From a checkpoint of a small transformer trained on Wikipedia.
Architecture: RMSNorm before each block, no biases in attention or MLP.
Each number is 128 + 24 x the weight over its row's rms, rounded and kept within 0 to 255. Layers, rows and columns count from 0. The size above them is the row's rms in percent of the matrix's.

# layer 11 MLP down (transposed), 704x256, rms 0.0945, rows 68-76, columns 128-255
size [ 95  71  99 111 111 111 110  89 100]
[[ 86 129  90 129 106 110 132 175 175 217 143 118 105 158 168 122 107 134  89 163 144  53  95 135 131 134 141 168 113 147 154 142 114 109 123 113 133 127 138  97 152 153 161 164 133  93 116 133 103  99 134 113 105 100 139 156 125 154 136 130 103 119 144 126 150 132 115  99 134 135 152 113 121 145 109 139 112 108 158 110  94 123 146 122  97 182 161  89 143 116 119 150 120 140 102 115  97 144 154 152 147 106 121 120 126 152 142 117 158 112 127 134 130 141 111 116 128 139 132 104 166 150 149 153 135 174 136 156]
 [115 136 121  89 126 150 118  96 128 113 125 124 140 142 143 111 127 135  68 131 109 110 133 174 162 114 137  74 154 150 115 132 112 124 115 129 129 172 118  83 110 128 116 110 114 134 155 145  96 115 125  89  92 149 161 131 128 147 113 120 102 113 118  94 121  82 164 104  87 121 137 131 135  70 104 125  89 154 169  99 130 134 166 142  73 167  92 142 129 147 120 142  89 138 139 178 126  77 119 131 161 139 124 143 100 105 126 127 103 119 150 122 121  87 177 124  91 138 105 165 118 108 104 117 111 126 144 131]
 [141 163 162 123 128 132 141 132 119  85  66 122 128 130 123 166 143 177 126 162 115 137 154 124 111 127 116 156 145  98 153 157 121 148 115 129 104 123 130 147 161 138  92  80 143 137 133 105 176  84 132 143 133 101 129 122 141 133 133 116 127 133  84  97 154 146 118 168 115 170 173 156 111 134 117 155 117 152 164 126 105 151 150 136 116 145  98 170 125 158 152 117 171 111 116 137 201 127 135 109  77 138  86 109 148 140 155 137 122 119 137  94 119  98 199 133 147 139 120 129  99 119 120 134 149  83 152 111]
 [158 103  79 170 121 131 105 164 138 156 123 147 132 151 181 111  91 110 107  87 161 137 114 140 125 133 117 100 150 125  89 122 117 121 113 134 128  87  91  85  77 123 123 127 130 127 136 154 150 144  73 106  93 114 138 101 135 107 108 164  99 131 120 122 107 134 126 129 147  83 143 122  96 179 118 105 139 110 133  83 138 135 131  83 152 151 150 155  99 108 109 126 106  68 144  99 130 121  97 164 106 109  94  76 136 155 128 116 167 142 166  96 133 103  97 126 149 172 100 148 125 122 138 163 142 143 142 167]
 [122 118 143  98 126 139 128 117 145  91 132 117 130 135 148  97 128 136  84 139 131  70  76 116 138 126 163 163  82  98 127  82  93 140 146 130 171 154 146 118 112  65 131 156 158 190 131 128 126 194 135 145 161 137 114 142 143 117 133 150 141 134 111 126 141 132 148 150  84 100  96 123 125 146 126 164 128 121 161 163 145 118 133  96 126 126 144 107 163 105 119 135 138  92 150 137 134 109 120 157  99 127 111 141 113 109 118 114  86 112 145 117 140  63 171 151 110 138 139 132 129 100 147 112 124 136  71 130]
 [135 115 114  89 122 157 114 140 155 132 139 131 164 155 117 109 113 153 149 123 171 110 120 146  92 127  95 123 129 155 139 136 129 158 115 136 147 143  80  94 116 130 161 131  99 171  99 110 126 115 109 116 120 126 117 111 107 146 165 113 119 127 157 116 167  88 117 152 134 121  85 128 138 137  96  58 101 127  93 181 137 151 174 130 123 115 118 134 125 173 155 143  94 146 107 162 106 168  97 168 142 153 113 139 128 130 144 130 153  68 165 146 113 109 157 138 105 131 147 160 167 128 119 150 123 137 135 110]
 [147 114 150 143 179  92 123 129 132  91 114 139 122 137 139  94  87 163 117 158  95 142  92 118 102 131 150 136 145 149  83 118 137  94 150 143 139  99 131 152 138 131 144 143  96  92 177 146  80  97 158 114 114 120 126 127 118 119  87 123 108 108 124 130 126 105 151 116 108 119  98 146  97  98 182 145 137 116 123 115  85 106 110 123 139  97 139 121 117 151 153 155 119 112  84 182  95  84 190 150 124 169 151 118 120 142  79  81 110 126 159 113 149 124 108 156 119 122 112 111 122 130 125 124 134 149 153  95]
 [132  90 127  98 159 120 107 142 132 117 127 151 159 127 129 149 131 134 119  77 105 161 124 159 175 155 133 184 123 132 100 118 141 133  96 192 166 146 114 123 122  90 151  86 130 113 185 161 145 138 140 133 114 136 132  89 186 107 119 151 163 144 164 145 128 122 125 134 132 123 100 124  97 163 135 188 143 137 114 112 143 149 134 138 151 123  69 112 128 162 163 157  95 119 161 126 132 139 165 135  81 181 112 127  75 105 115 181 141 145 173 159  98 146 139  83 153 111 135 122 140 115 135 150 106  80 102 152]
 [152 127 103 112 136 129 135 167 115 159 120 131 142 116 158 112  96 129 139 152 139  95 133 109 184 126  98 159 130 152 146  81 116 156 143 110  72 110  97 115  99 113 100 172 132 116 173 152 135 116 163 112 133 126 119  83 129 130 132 102  78 138  88 147 120  97 128 152 137 128  84  92 114 117 113  88 127 101 118 144 121 175 141 108 158  92 194  77 118 111 115 121 139 110 134 118 105 107 143 121  94 163 157 135 126 137  94 104 121 166 114 140 162  88 133 143 144 149 119 159 112  62 126 117 110 125  89 127]]
# layer 11 MLP gate, 704x256, rms 0.143, rows 69-76, columns 128-255
size [ 68 100 116 121 123 111  85 109]
[[120 117 173 121 114 113 119 133 131 107 108 103 115  98  92  92 115 103  60 107 118 143 132 140 145 186  94  93 130 119 143 141 189 135 129 128 134 120  99 122 147 128 100 117 187 151 160 141 112 106 101 123 123 120 169 122 109 109  90  94 133  84 106  98 133  92 109 108 111 123 147 178 114  92 110 112 118 145 124  67 181 107 112 144 155 123 162  94 142 148 142 136 117 159 136 106 126 104 109 125 157 131 161 133 120 129 144 106 120 132 160 120 141 152 148 156  97 140 130 113 115 140 137 135  77 166 133 138]
 [ 78 117 134 127 125 123 142 125 117 160 135 107 154 120 133  90 100 119 130 128 177 101  83 162 100 147 115  99 141 110 121  85 138 158 186 108 106 110 148  99  95 151 113 105 186 151 129 157  80 123 150 164 134 169 162 135 137  78 100 106 113 129 134 150 108 153 129  70 109  90 124 137 152  94 110 114 114 105 115 140 121  88 140 146 117  76 129 126 119 162 106 116 152 139 135 141 121 145 128 145 169 132 147 159 169 142 105 103 125 163 136 145 146 153 124  94 140 149 134 121 164 110 172 122 140 155 169 105]
 [ 99 115 151 156 151 112 150 123  78 129 187 118 141 104 181 144 114 161 141 131 130 102 146 107 109 147 107 162  81 115 111 151 149 112 116 126 121 143 171 125 132 126 136 103  81 135  82 116 163 148 104 138 132 128 124 125 106 116 141 145 139 148 115 106 144 114 155 134 112  88 109 130 113  96 166 144 127 105 148 149 119 141 125 144 144 158  91 172  86 117 132 113 126  81 140 137 131 137 148 123 133 125 138  89 109 115 201 147 103 124 137 142 110 149 153 164 148 133 126  96  79 112 143 113 154 122 127  93]
 [133 100 121 124 149 144 154 107 162 134  97  84 113 124 114 158 117 100 141  81 128 130 106 158 134  83  78 120 147 154 118 110 147 112  97 128  75 153 105 147 122 164 172  96 142 125 113 125 146 171  70  83 123  99 151 117 126  92 177 129 127 163 129 181 132 125 141 100 141  85 128 105  84 132  92 132 141 110 120 129 148 136 142 167 139 139 131 156 135 153 132 120 158 127 158 112 113  86 134 126 140 125  84 124 109 134 148 117 153 159 155 144 119 197 127 126 141 113 134 127 178 110 133 116 154 134 135  96]
 [141 114 146 156 134 132 133 138 137 131 138 144  59 165 151 139  94 159 144 117 148 155  91 141 126 107 126 115 127 122 134  92 167 110 174 126 134  96 196 131 155 116  99 111 149  99 136 161 155  94 144 156 101 129  85 149 118 156 137 152 118 148 150 112 135 158 154 107  94  93 130 109 114 149 103 151 126  97 124  96 143 146 153 136 157 117 139 133 109 126 100  90  78 136 157 129 125  84 130  82 101 126 115 142 108 142 121 152  77 108 110  85 182 150 107 123  98 158 120 122 115 132  76 123 141 178 126 102]
 [142 134 128 138 145  75 139 149 110 121 151 100 151 151 149 130 131  93  73 136  81 160 120 124 128 151 145 158 130 134 115 156 141 124 137 125 128  95 153 104 132  93 166 133 115 167 188  95 165 196  95 112 124 111 120 145 134 133 126 139 159 103 133 103 136 113 168 102 109 153  57 153 135 152 127 132 127 143 146 113 121 120 145 134  80 114 106 114 133 149 135 142 126 125 102 134 134 127 147 158 148 148 112 125 137 112 171 149 132 115 137 159 122  99  89 135 114 118 102 185 116 134 103 118 136 168 151 124]
 [161 145 123 170 125 104 147 106  95  94 103 104 104  89 156  85 147 113 145 108 112 126 113 110 144  95 132 127 174 113 115 167 185 127  93 146 135  92 144 162 199 114 113 100 122 125 120 153 132 126  79 115 125 150 123 149 176 123 108 120 106 113 171 156 122 198 122 123 128 126  88 125 119 159 120 134 158 145 121 155 128 135 120 141 106 147  73 125  95 100 141 164 165 124 144 146 152 117 126 143 109 131 112  90 112 122 149  95 130 116  92 118 159 182 175 138 148 144 127 122 151 128 141 144 156 122 135 115]
 [124 119 133 125 100 162 134 128 108 109 137 147 124 106 215 113 133  91 146 129 109 119 119 119 163 180 122 173 134 134 194 105 102 113 123 102 112 102  93 150 126 103  86 123 111 101 120 108 149 157 108 109 129 137 138 130 135 124 159 119 122 143 116 120 120  83 136 116 102 108 119 108 163  76  88  86  99 145 154 127 134 163  90 113 135  82 133 138 132 126 148 126 162 119 139 173 145 104  95 119 122 112  83  95 137 145  86 138 119 166 157 161 148 124 117 140 109 143 109 179  95 140 101 134 105 134 109 113]]
# layer 11 MLP up, 704x256, rms 0.136, rows 69-76, columns 128-255
size [ 76 107 115 112 112 112  90 107]
[[114 155 121 120 113 135 119 141 164 170 141 141 123 136 124 151 112 132 180 134 131 119 126 143 128 136 100 137 140  97 129 153 146  87 128 121 143 142 168 123 147  97 121 112 137 117  76  90 137 124 138 137 158 106  83 138 169 121 152 104  78 175 135 146 112 114 124 164 145 136  79 135 135 221  96 114 185 134  86 191 162 160 159 135 125 130 165 136 109 118 166 122 126  76 114  99 141 133 136 112 133  90 134 134 114 174 139 139 133 121 131 150 138 139  96 130 148  93  88 125 131 146 152 154 146 138  95 130]
 [147 153 111 146 147 163 160  89 139 128 139 104 154 128 105 141 125 146 142 167  98  90 117 129 140 119 157 139 112 148 152 126 127 114 185 115 148 113 133 111 143 142 147  97 152  90 125 150 179 129 103 128 128 116 134 170 127 116 152 135 183 130 133 181 161 103 116 133 140 151 180 155 105 129 149 147  87 130 149 135 136 122 110 150 118 167 138  82 128 190 179 132 139 133 101 117 120 124 128 146 144  93 152 136 143 112 157 138 155 107  96 103 114 107 114 123 101  92 115 115 103 129 104 105 152 112 125  86]
 [157 123 163 123 118 101 166 114 134 124 133  86 142 106 105 134 142 146 100 155 112 155 110 130 170 131 124 117 153  94 152 108 130 101 151 112 124 139  62 109 133  93 133 111 116 177 136 175 102 123 138 121 155 134 113 167 102 122 117 112 151 113  94 118 116 139 130 150 122 138 144 153 134 174 129 134 125 160  87 109 165 104  81 144 100 146  98 107  99  88 129 156 117 130 163  90 154  85 122 151 152 108 156 112 131 137 136 150  94 160 131 144 116 120  93 202 107  97 132 138 123 136 133 104 142 131 152 115]
 [123 146 139 163 107 110 112 152 138 150 138 157 157 153  80 133  79 210 182 141 112 147 178 101 165 131 155 145 145 122  99 141 199 110 164  94 118 144 153 124 137  96 148 102 104 147 176 101 104  79 127  98 107 131 170 143 152 111 113 133 134 130 115 127 115 146 150 117 120 149 164 132 143 126 120  69 133 145 114 140 134 118  78 129 143 100 123 101 173 115 114 158 117 137 137 147 106 143 118 117 103 127 127 113 127 144 120 136  99 114 109  84 117 127 154 141  95 107 135 122 122 158 117 151 110  92 146 163]
 [174  87  85 123 126 152 137 130 144  97 144 126 118  80  99  93 131 161  63  87 111 115 129 175 133 120  81 102 136  91 141 160  90 124 112  71 119 132 108 143  99  79 117 125 126 141 105 152 135 106 108 155 120  82 104 107 117  89 146 154 122 132  92 120 130 167 135 169 125 153 127 145 170 121 110 135 120 105 140 183 129 119 140 136 141 113 142 122 143 155 142 125 134 120 109 145  73 139 148 112 108  81  81 127 148 123 138 179 164 140 178 169 175 165 147  70 170 112 138 140 151 177 131 114 125  97  99 136]
 [156 135 144 150 169 125 124 119 129  97 103 166  76 110 142 121  90 157 122  86  88 117 127 124 177 121 115 121 198 104 155 118 145 151 140 132 123 131  87 138 116 156 143 132  95 152 105 134 119 129 131 124 151 105 148 134 114 131 131 125 132  90 111 119 125 135 117  90 114 126  83 162 123 144 144 108 134 127 107 107  95 118 147 155  73 137 126 168  74 149  97 118 134 152 136 178 126 126 135 157 125 124 142 110 106 159  94 106 157 108 164 165 167 120  91  83 109 108 122 149 123 142  82 112 157 151 132 131]
 [133 135 122  90 121  95 124 136  99 110 135 129  76 104 104  85  95 124 138 124 127  83 135 145 105 118 149 136 134 123 108 130 131 124 137 124  85 161 105 144 121 133 142 131 139 104 114 113 152 130 119 134 127 155 101 135 122 111 107 112  42 161 125 140 121 165 135 127  97 150 119 137  96 107 147  82 139 128 126 111 105 103 191 124 129 138 107 105 126 121 115  92 197 157 113  86 153  81 120 115 146 136 139 106 167 162 116  79 107 147 105  84 157 138 122 122 121 149 123 146 111  96 155 135 137 137 118 138]
 [130 106 104 139 150 139 110 106 184 149 110 105  81 132 130 181 178 107 111 173 128 110 115 108 124 148 129 109 108 124  98 119 125 170 128 138  92 136 180 104 158 144 130 112 162  94 121 126 137 105 103 131 103 145 134 177 149 149 135 128 152 114  90 136 135 125 137 118 108 124 139 148 111 161 117 102 115 121  90 150 103 144 140 130 115 170 173 150 111 118 118 148 145 161 155 167 140  99  94 144 130 101 198  98 124 117 117 142 130 130 132 118 107 134 149 125 102 135 147 159 109 126 109 158 126 159 134 155]]